python train.py --num_hidden_layers=9 --hidden_size=768 --num_attention_heads=8 --num_key_value_heads=1 --head_dim=96 --intermediate_size=3072 --vocab_size=32768 --hidden_act="gelu" --norm="layernorm" --norm_place="pre" --norm_eps=1e-05 --positions="rope" --rope_theta=10000.0 --rope_fraction=1.0 --qk_norm=false --attn_scale=0.102 --bias="none" --tie_word_embeddings=true --parallel_block=true --init="normal" --init_std_qkv=0.0156 --init_std_o=0.0 --init_std_up=0.0156 --init_std_down=0.0 --optimizer="adamw" --learning_rate=0.0007 --beta1=0.95 --beta2=0.95 --weight_decay=0.27 --lr_head=0.00593 --max_grad_norm=2.0 --warmup_steps=410 --schedule="wsd" --decay_fraction=0.449 --decay_shape="cos" --final_lr_fraction=0.0 --batch_tokens=262144 --max_seq_len=1024 --doc_mask=false --train_tokens=1051000000 --max_steps=4010 --dataset="wikipedia_en"
Each number is 500 + 50 x the weight over its row's rms, rounded and kept within 0 to 999. Layers, rows and columns count from 0. Numbers have three digits each. The size before them is the row's rms in percent of the matrix's.

# o: layer 5 attention output (transposed), 768x768, rms 0.0281, rows 12-14,108-110,204-206,300-301,396-397,491-493,587-589,683-685, columns 256-511
# v: layer 5 attention value, 96x768, rms 0.0256, rows 12-14, columns 256-511
o491 089:554517524507513564400519495477529508382457444491451403523497468519587435569514515482459494537435501490502533548470399518430568551499484437455556505506524540509478576502549444521561520431524512461507474518468492424506508428562493483547504428452509528566520394522554600503420382461538622538443491508462526515432462476536554501483610539394517523545433506465555519490549490475508491556536497525430504457491558549469534456547513493545526510458458389433494541462486531466506453476483492528552430491553509473423578432440449472440484501477537490528535446575498469542605473462518506421483476595480482496492507544401560525546505493458528535371462468503442563548476569518516504519538468480491474545431489460474508447496508510523473512549493504545596475415496492449509466473529497
o587 104:522502480481553559414532468487532458435468489528509495489432464554603514465539518435479505491455503465408511475466417544416568543542528468452542533482512480452512588531440475557507416473503477449560462468483536450497480518471498509486504418474585525496422512548470552451483463535493582558486505557512431469429450442550512470411575492461606512531520541449551532558453544508555536458548531519468457494484497516449507500494438481514506517476505394409512516538473583497482476440581497514523467478527480459492578457472471513517431502462495476523534549566524424472625546513502485469505508417459468485474592564421528500534511566541534545455479496506518519468479532517557499542500451479453466467337524504534496501582489523475443567490560520550553460503592483458532448486590430
o683 096:441506461455480463524554520518475487442489528527607487468506533500560530572502624519579543487523592577539496434447506516547474460607500554607467527426509412523505449467540524489531540568409493497488487522480533546512558521449519624511479463473517404506526511482493479474517498496448464463492494495544441433501504441474485449495550554523424561524451518497558466557525433477504486510441525523522487531538571489435477560449506595488502459449427533525526481532545509568459562487502446493449516518482542474452498572577531512495407508558468544491504617483511466493451498545471508452536518562457630620578480494509379520404477435534457599581508443572513502455499503572523641474344512492532549449523497546449472600501521510446551493447450428440497465510542570489435501519547458
v12 100:478540532511519537527361570491462537470645580507562504485510539472491506499432537472542460496424505493482327489507546383459459417483393500478520554521483470600390502480538531441512484606452508419515493451514539442531506527509588531532528550448516498424524496581475461652515501525465484491457483503458515457518504473545431477489518448534556460517509578565453572474446559476524532425482540485431396512581559522429482480553555531475447548500421506486513489520515476525480425478404533537480479494497473459495541582464447535469522378507522571546488521513520513524519505494452547495455542501491526492496504486518500548490507483451392435523460582521533479508557527521503469528456520497424529520490526456563419510515484549470431512474545509502443448493596461515484537523525467
o12 096:584460471479428438530417479472580525465520398516468553506448569397541473506474474505487442531513491511423437465468490507474494495575438558500517565480440546505465516542449495524505489449567428613497457448485607395472505473542450491546474491530545471446482479488487416509520572447496520527568446507517511557510473444518525542499434431478506522503546536604490497462458437447477471453494506379505570535562482503454493510528535463548514586507521512544496516517638526497424551509533462504499460444523541495486500449473520531475468465485502449556485548476525482546476558440562573445520462362454505362596416520556518527543470494588526424431537586510522562553430471606613583465539574441464493592510517511569525462558458548475492533453504473499475475536514498496428456526504492
o108 090:553425481573432379461395467446502484484538548442433545508471481465468552561539516558457551520512401647556507480530447439463480560491413596513474473421438543533512459426501503460519450487531461563475503460535531396509420525494548559488597499495454512469474540557549360477480540422544542418521527434574490509500392523448495500453456527514499505514430481568472519508502478478465515429426516371465478614502452511406558453436550583497512546487460535496463515398497487409435515535529417432497545474500457490575503396441536454515444448488497416515413499450514418641566512525528503556477475435540566446501552473496456412527476485464582461532482601481432489478453482417611543540468540440473434524490491485562549491466518529497516496489560522522574446444504493522442450481535574
o204 092:525540623519560445545593460469492482518481502492550551441491477531491506494482490543459485489483452503532546478608468525495496553501493414489444462514563470414536473564478498438569506512535493481460520491513451481530449553600585568480514448479550564581428518532524512598481485451567524479559521532460586517527496428542487459515459568449446477513507463464560507515602512558534520524514489459513592483503507508438527501502535556418545490547584492502539476462444489486508461416536537567527502490453508516477440478374501404560464635494511437427468465452543453437540604565458531571507507542512547565489509521500569447464472482361559469468508509477429390589525432523511555562459567470582425486521404555456426440556457456506462388531567431505522585440469512561504446558406563
o300 119:582572522566509510545571408471501623496497563512554494471513462561433473544528482611440594475519507560462498450517491569557517488474498543512444448473529496499572521451532508512496520517451477479462470610445466459556467447408546580414570470529526493571527489555527539408485444436584525547493472514531529527462574558483463459516443525517452503567453456447466526482608538491479575601520495469459547480500527549478443569458450539504540506577463440530521487464484485445456441538548510406547473394521482536476428423547485525603624611555509547471599449485467405482488472496493491480377491510559570548527476577491487512505554527429571578521496477524481436433468440516446512479465481499474477529525490535562544549405608467482562436468501544559471555501448415571595514473494584
o396 099:560535475548465460536461525489495470489487387497518555434513557398536448490451508503492466562582455454446449397477456526437571463528484575452542536502513577444433511656443532499515426446643445616497395462481506488507516518567484488531412509659487514476519475532476460471543546485624551523628382491500401455497548432540509508476406401568576508523557503585501511466398536529469555500452555407484495548570484476566512495523575498570491537468508511527497523498613526470480526539494463514516474416517570520523452433484542544520538442528496502549522483532461512559495502455569583535537496447457539399562463500490532624524462484569539487442505491478488543617424426569599444443512593449502559593505525518517505506537443554440468502464444477433487498554462489466453431454488479
o492 099:541461415520503573527561477442579536449529443530542550417449494407449497486459486625429525534507451546477499442448447528505593532530470539431532476616551503472431584572421575394596514480545459497518387444459446515526494461494501591566491564602556562429501465507573520483455567500532559506610466486443457533505663543467518524491489504551556462508529529496517459439576485499516459537487522505412465502556536524600566524389509453584523486529474487504501501526543547514506577571466490536461486357549477627403467459506597530524557546523483572491588516484518544538506506452467548488494485437484458465561477493566541573470522502535444475459469393467494597544423394582581466446526570501487610480534555495546499509550502481437507546497411554436456504588485438453569463445512550
o588 107:528503473525520505508495475509473579523545496598576588433472583455526480537485511548462485460585528505501412443442469559472502490562471573451551502473517518442511495581461534535498473442583466599474384491503383467496505465604588538589481515554502500467511477524514516454529519494550602519557473485509503509532639514470459546515425408460512528497517487554456581491455494460499544560440515518402557487554489478573530524529460518581525529481523554532566452466654492483492508452491450511418447404562504509414456420560529536536570514518444492511581461384514513586561470446526491534432409497508532437615449505527525610502474479541572480436497405539510533600406485623498462503525549434456531543535543534489580565569451542447482557436433471462441485552517495495578465448441467
o684 102:575517497546419417442460517537510462503550505414470523551474506429427621514494529511451506480534435618450518472473538556502412548512482468474440537500491545470535457536420526502443387490518400448459490399522544489499461477437529502529544509461561442499451494512509433421427490483427493413511580501516533575479468390478524472428468512459453556478502532581545498500509416415521495419594493465561487537540450535386502512465567550479425578514445542528443536489533519463474516523506538508499474473533390493483510485403522514521411441500485399546386518528493483603507556527655598483557480501513722452539462551530484454474517474524578455505545590458472459467580561515601580516486514477517468512511497515492494481514568488498522464485505501555610453433526506538443473526598490
v13 100:490469497557445528414526566512570455462570535466497483436458483441512395525500507523505463624578589543555444438542548439476481441501453517497451382498448500526511563365477478531531550529507508440526459496520532476522447456501608497405593541523496452443431448503427482500428469506493536561507540449555501479374465524548522520450639468522493472500630465490460605420540391606473544546511538552584613449504455594423485428544538446558484460496451420557611524532500518519491529458467548447481560495513545495528532550528560522510487522566542492484542528477520567474450539526530482394504483433477515462542519570489536513424494530460424515612597541428474547480502436523498552501521461506373415475431485543573513488528550548528477526509466491511440488466502510451686489511448549
o13 092:506521532500532456508465467463588464491448495486447532519516496517461511502420519609468485568478436454476433470461544480508419528486468488499554564451578503406510545577513498517607438493585483572542558516490544497591508485522418465525501520569498509487419535495478526550602552493463470513542452530457630491410493409552427465449406550466513518482436466455436518506490557484531481476467455403560587510515410541485356553534424491506475449493490534501492462519553469541558501433565482489368486534522457492544420474523510462460571448509495503507434572449433456546518491536397378593594506464518491571570524495525558552540465460439518531483417507474504455455468548423521512473439647488452486448518507498583460509568474451530512537460508461459471585522538535558609474502473516
o109 086:435552500482479435495485507458536527460564503504500494587462470444463543458461514570510441473474503403561513517580500529512455492470435475470515564478456440568564496497488510579567506498496563593496479436438515410523537435433453496518582481520572406550422503503519549522434505510614434504521418497433663494476500420560423544503524539506488455513399535419556504461600572474510444440529524449589568515461430532476447567608478495466524471534556441463555481552555459545485594427477485471501555579585442522533482576528501388481478471506499583482471538508404476508500553544421438442565502572524473604506478498496563469512470417517509472548458534501526398507445527457491530470548536633503564446514413559544493420441486522497562478441529481525433553552504397551532484542537577
o205 090:478465429590491466521536418445436516451447534476524515566452533382554467493502577490454454489460496358502530407576500479429558494499573541521565479504419414568504556539568543449544517505521493621514468500399497511454504439578419642517471531444572478469425571540437524484494552415583524509507442489506457477453493530472528511532564530536522562540518475456504512527480632434489433489508562537361355483431468470504577467475523470563510577612525418461525456498497516506479540566493514500527459456530480497534452512525481551497525468507508595472482631500431455490537530457513460521408471595515561533475508482425564484494542464522530551582615462524493502506488435544475383521569456540485485528456521502541507413366533589571453448539508451486476631585495505516393532520514490
o301 125:463518427471468482618516450488517525547556483469410473545516494517561551485551455503388533470504446493561531394462463548453508546598436465502466533464515455500489456611498542577514497482544417510427549431421445514557467570474550532595454455449545498529545488563521356476463604505557501521584440499526529535530537444493483545565535527448521571504496492453502444550445531445443472542558505526459405520511527440521481503470566578487591482526601423471447436529392439440534497636498514489425446538537513415506492426479492492525471515440435567454530514492530541567431534461465441587533494511543525617501536486513442515576534513407445446459449556544551488510519582456496452541520507484507494594418574518460483466433476559470492524470528516406514519493482452545471489523589483
o397 096:550590550565485501500437462504533479491536534595525418432477536488483499437496544545529520589531452491437451499473523473469488532523463493521509532544556465376468653566454438490547503517530512533521519604498553536541458532438458447509502497569491512477445576503446532512572522458440542541586474509482505460458541431521420473445525447490509494488465504507427492543523583563513455481485458417491525578550434552461417545525434527526559449497471556501488493550513482517555497512537471511329436570482483487469475373546534495420577454538510568450437530497453475517512485453468304516497460386528533546505466510482501553497518455422474528487448536427523521464476547540513601513426605502562520493479545503538462541551448471549548484371465489466556532544531580491550445536484540
o493 097:515579580543484493516504493484466544521577584449476444417536540475487534483529572495543501534536455497481530416526490523392478527631501471551478592476492462402459637495445430581520455512557498509507484551501462592523441543531573456469457523526505473519510544490410510539552568497545508559595411441517454490490538497485559462476510517484525574466518466501407470550492557475461576500381512454459446543574382536457424478519472472525538413527491520443486470502398471541581475553479487539338426570473497420482441408463508482471475592398496496490429461426495505543507465442529436537563497470498604533533460475506487525509471509471453506409520557447551444432480576466564526498481518497530513566400528490538435539611461450430521554385445495476595517526507570513513448517470487
o589 113:499563561506523519470508489496511535498525490512487425402543522458489505482510561504490512545558446460490513478441457564489477561533490450512500532412620485367500576579438414550523412587521477455478546537528483554511439499525530451500519482603495481487467479536501435515614554506528495518576472515497516506497539467578501467438491498482544526460473445492407495572546529493534510529539449450486506551560478547462394523520484468515516405495490512509481439528491523573544438542484456528279449594441502434491511460524480483513560471495521528495442450412508499560486420487483366574548482407464519526479485523574508559529510483419456497396424557442567506478474564482514524489512555458574534544483540471542413522565462464474433512391482505417569503508504532537607488489493518
o685 095:504484501474527422546542536455501482480511520455476541521489515398482429561412477541486475493441442405503451509559490437537437475478452531589459474460462468502560474529481529472534523500491447627583497450428433473541601527495516568482504437478556456502502547487463552550453450437485418506401477547555575456448449511571504503470479537515405441469430501440530519557587584396477479441568511461522582474512518512461383547533514491447499529495508370542490624472525544563474549494517445473557532467546462528443422511494535504473566473524488584455544598486444461391563523573407419515503518565540493530513565481539532479512469435550529506562506478563475441484501428520505458482551523535497600538490441550586449434551521552479521592501454457452415501492457409536474526488477543
v14 100:379467489541562545432480448476426484565458517482505467542521514501546548493478514455467496466468627502471594451471518446568545520496500546436568548443457594512421462563442381539527491541505474420555522491525471608483570477507439467444543548538488496533489531514665583545566534491588443474545506446459541506381521489476458452432502430512518545437446463545545525557498480450523385487434521483620511510474445503477530518507480537467563481488560545440452559584596491449531489468518487488477524568450355466522485421411389501586563508521454533470508480635574450529498534474473612540520495478490501530466514476553466595446503482485449462479465388448484464510606469572550504494518436482493429586501571578489554488472480566494466457454426524466502462530520552484448470467465522
o14 102:526569484533557504439550470489507454568443475528522604489547483471377534490422535480447542502431504495513553476521530536491398350496527410519434572516494535430484484566606448503551461575621566471534495532447503475525493524436526439441413579550556490539470493505612495546498474515520479546509517467539500462432565491475432448579515469364484589467502456493435549470395540533437515487488436563453492529463477523467554491506455502505563468494533557622539427528516479547465413463484510459526532552510457544439537524670469552545521495532542461533520589541457472581529501491585572511562471455426639505474534490533569492538465438413417550442433453570461438461508360431430514518539558532513443535543496529544519516489643526476481503526448471589487528586502548494478555492619514
o110 094:490594615519533434502582493525458455558524496602537540487600516456452474454377467490448574438468522457509531514459499540508486449511457455457522605450551500425554489538517429393601481526429606526522560556494482498513524569547522502456477527543531434465525493486525470498441572433566391568389501429508509454468600462491456499483509647378515585486576532520517445555486586484500563535565415541482462461522555535493545516512511377500539524470467525560457522468552499481498568498433497540545468487493474427475517506602433530496487472555579464467465558485471460506551562507523478474437423456509592520578532480524574451480433540466420638517451417508516376527420489495602553566530537536382544532466506468553486573549563499505471504445476485561479619488508540573496388512536497
o206 094:544548549563496392492537574561474515518522440508537529384475502507487495482442539538509513487461464627416496549452533598575550504458522510396409494506507472589576607505513520517485530438440513490529430432517522469635540563447521525540507531465470400452474561513444517476482435549508517469563477514465406440430514544503473499449511537553545597536603499464617557518519442527496494418515513539479456505486499610471491493416411494592550517494504514448465580547472501500513464529520446499435494468459540491593549488582542523483493536501437462550385504398480519533420507476515505515480417504593607477515585515483496528532456560523495490450508431517502406463532495422572529458518517530434504506462490483489466468557484444463581580544486481553562551506453499476492515534563492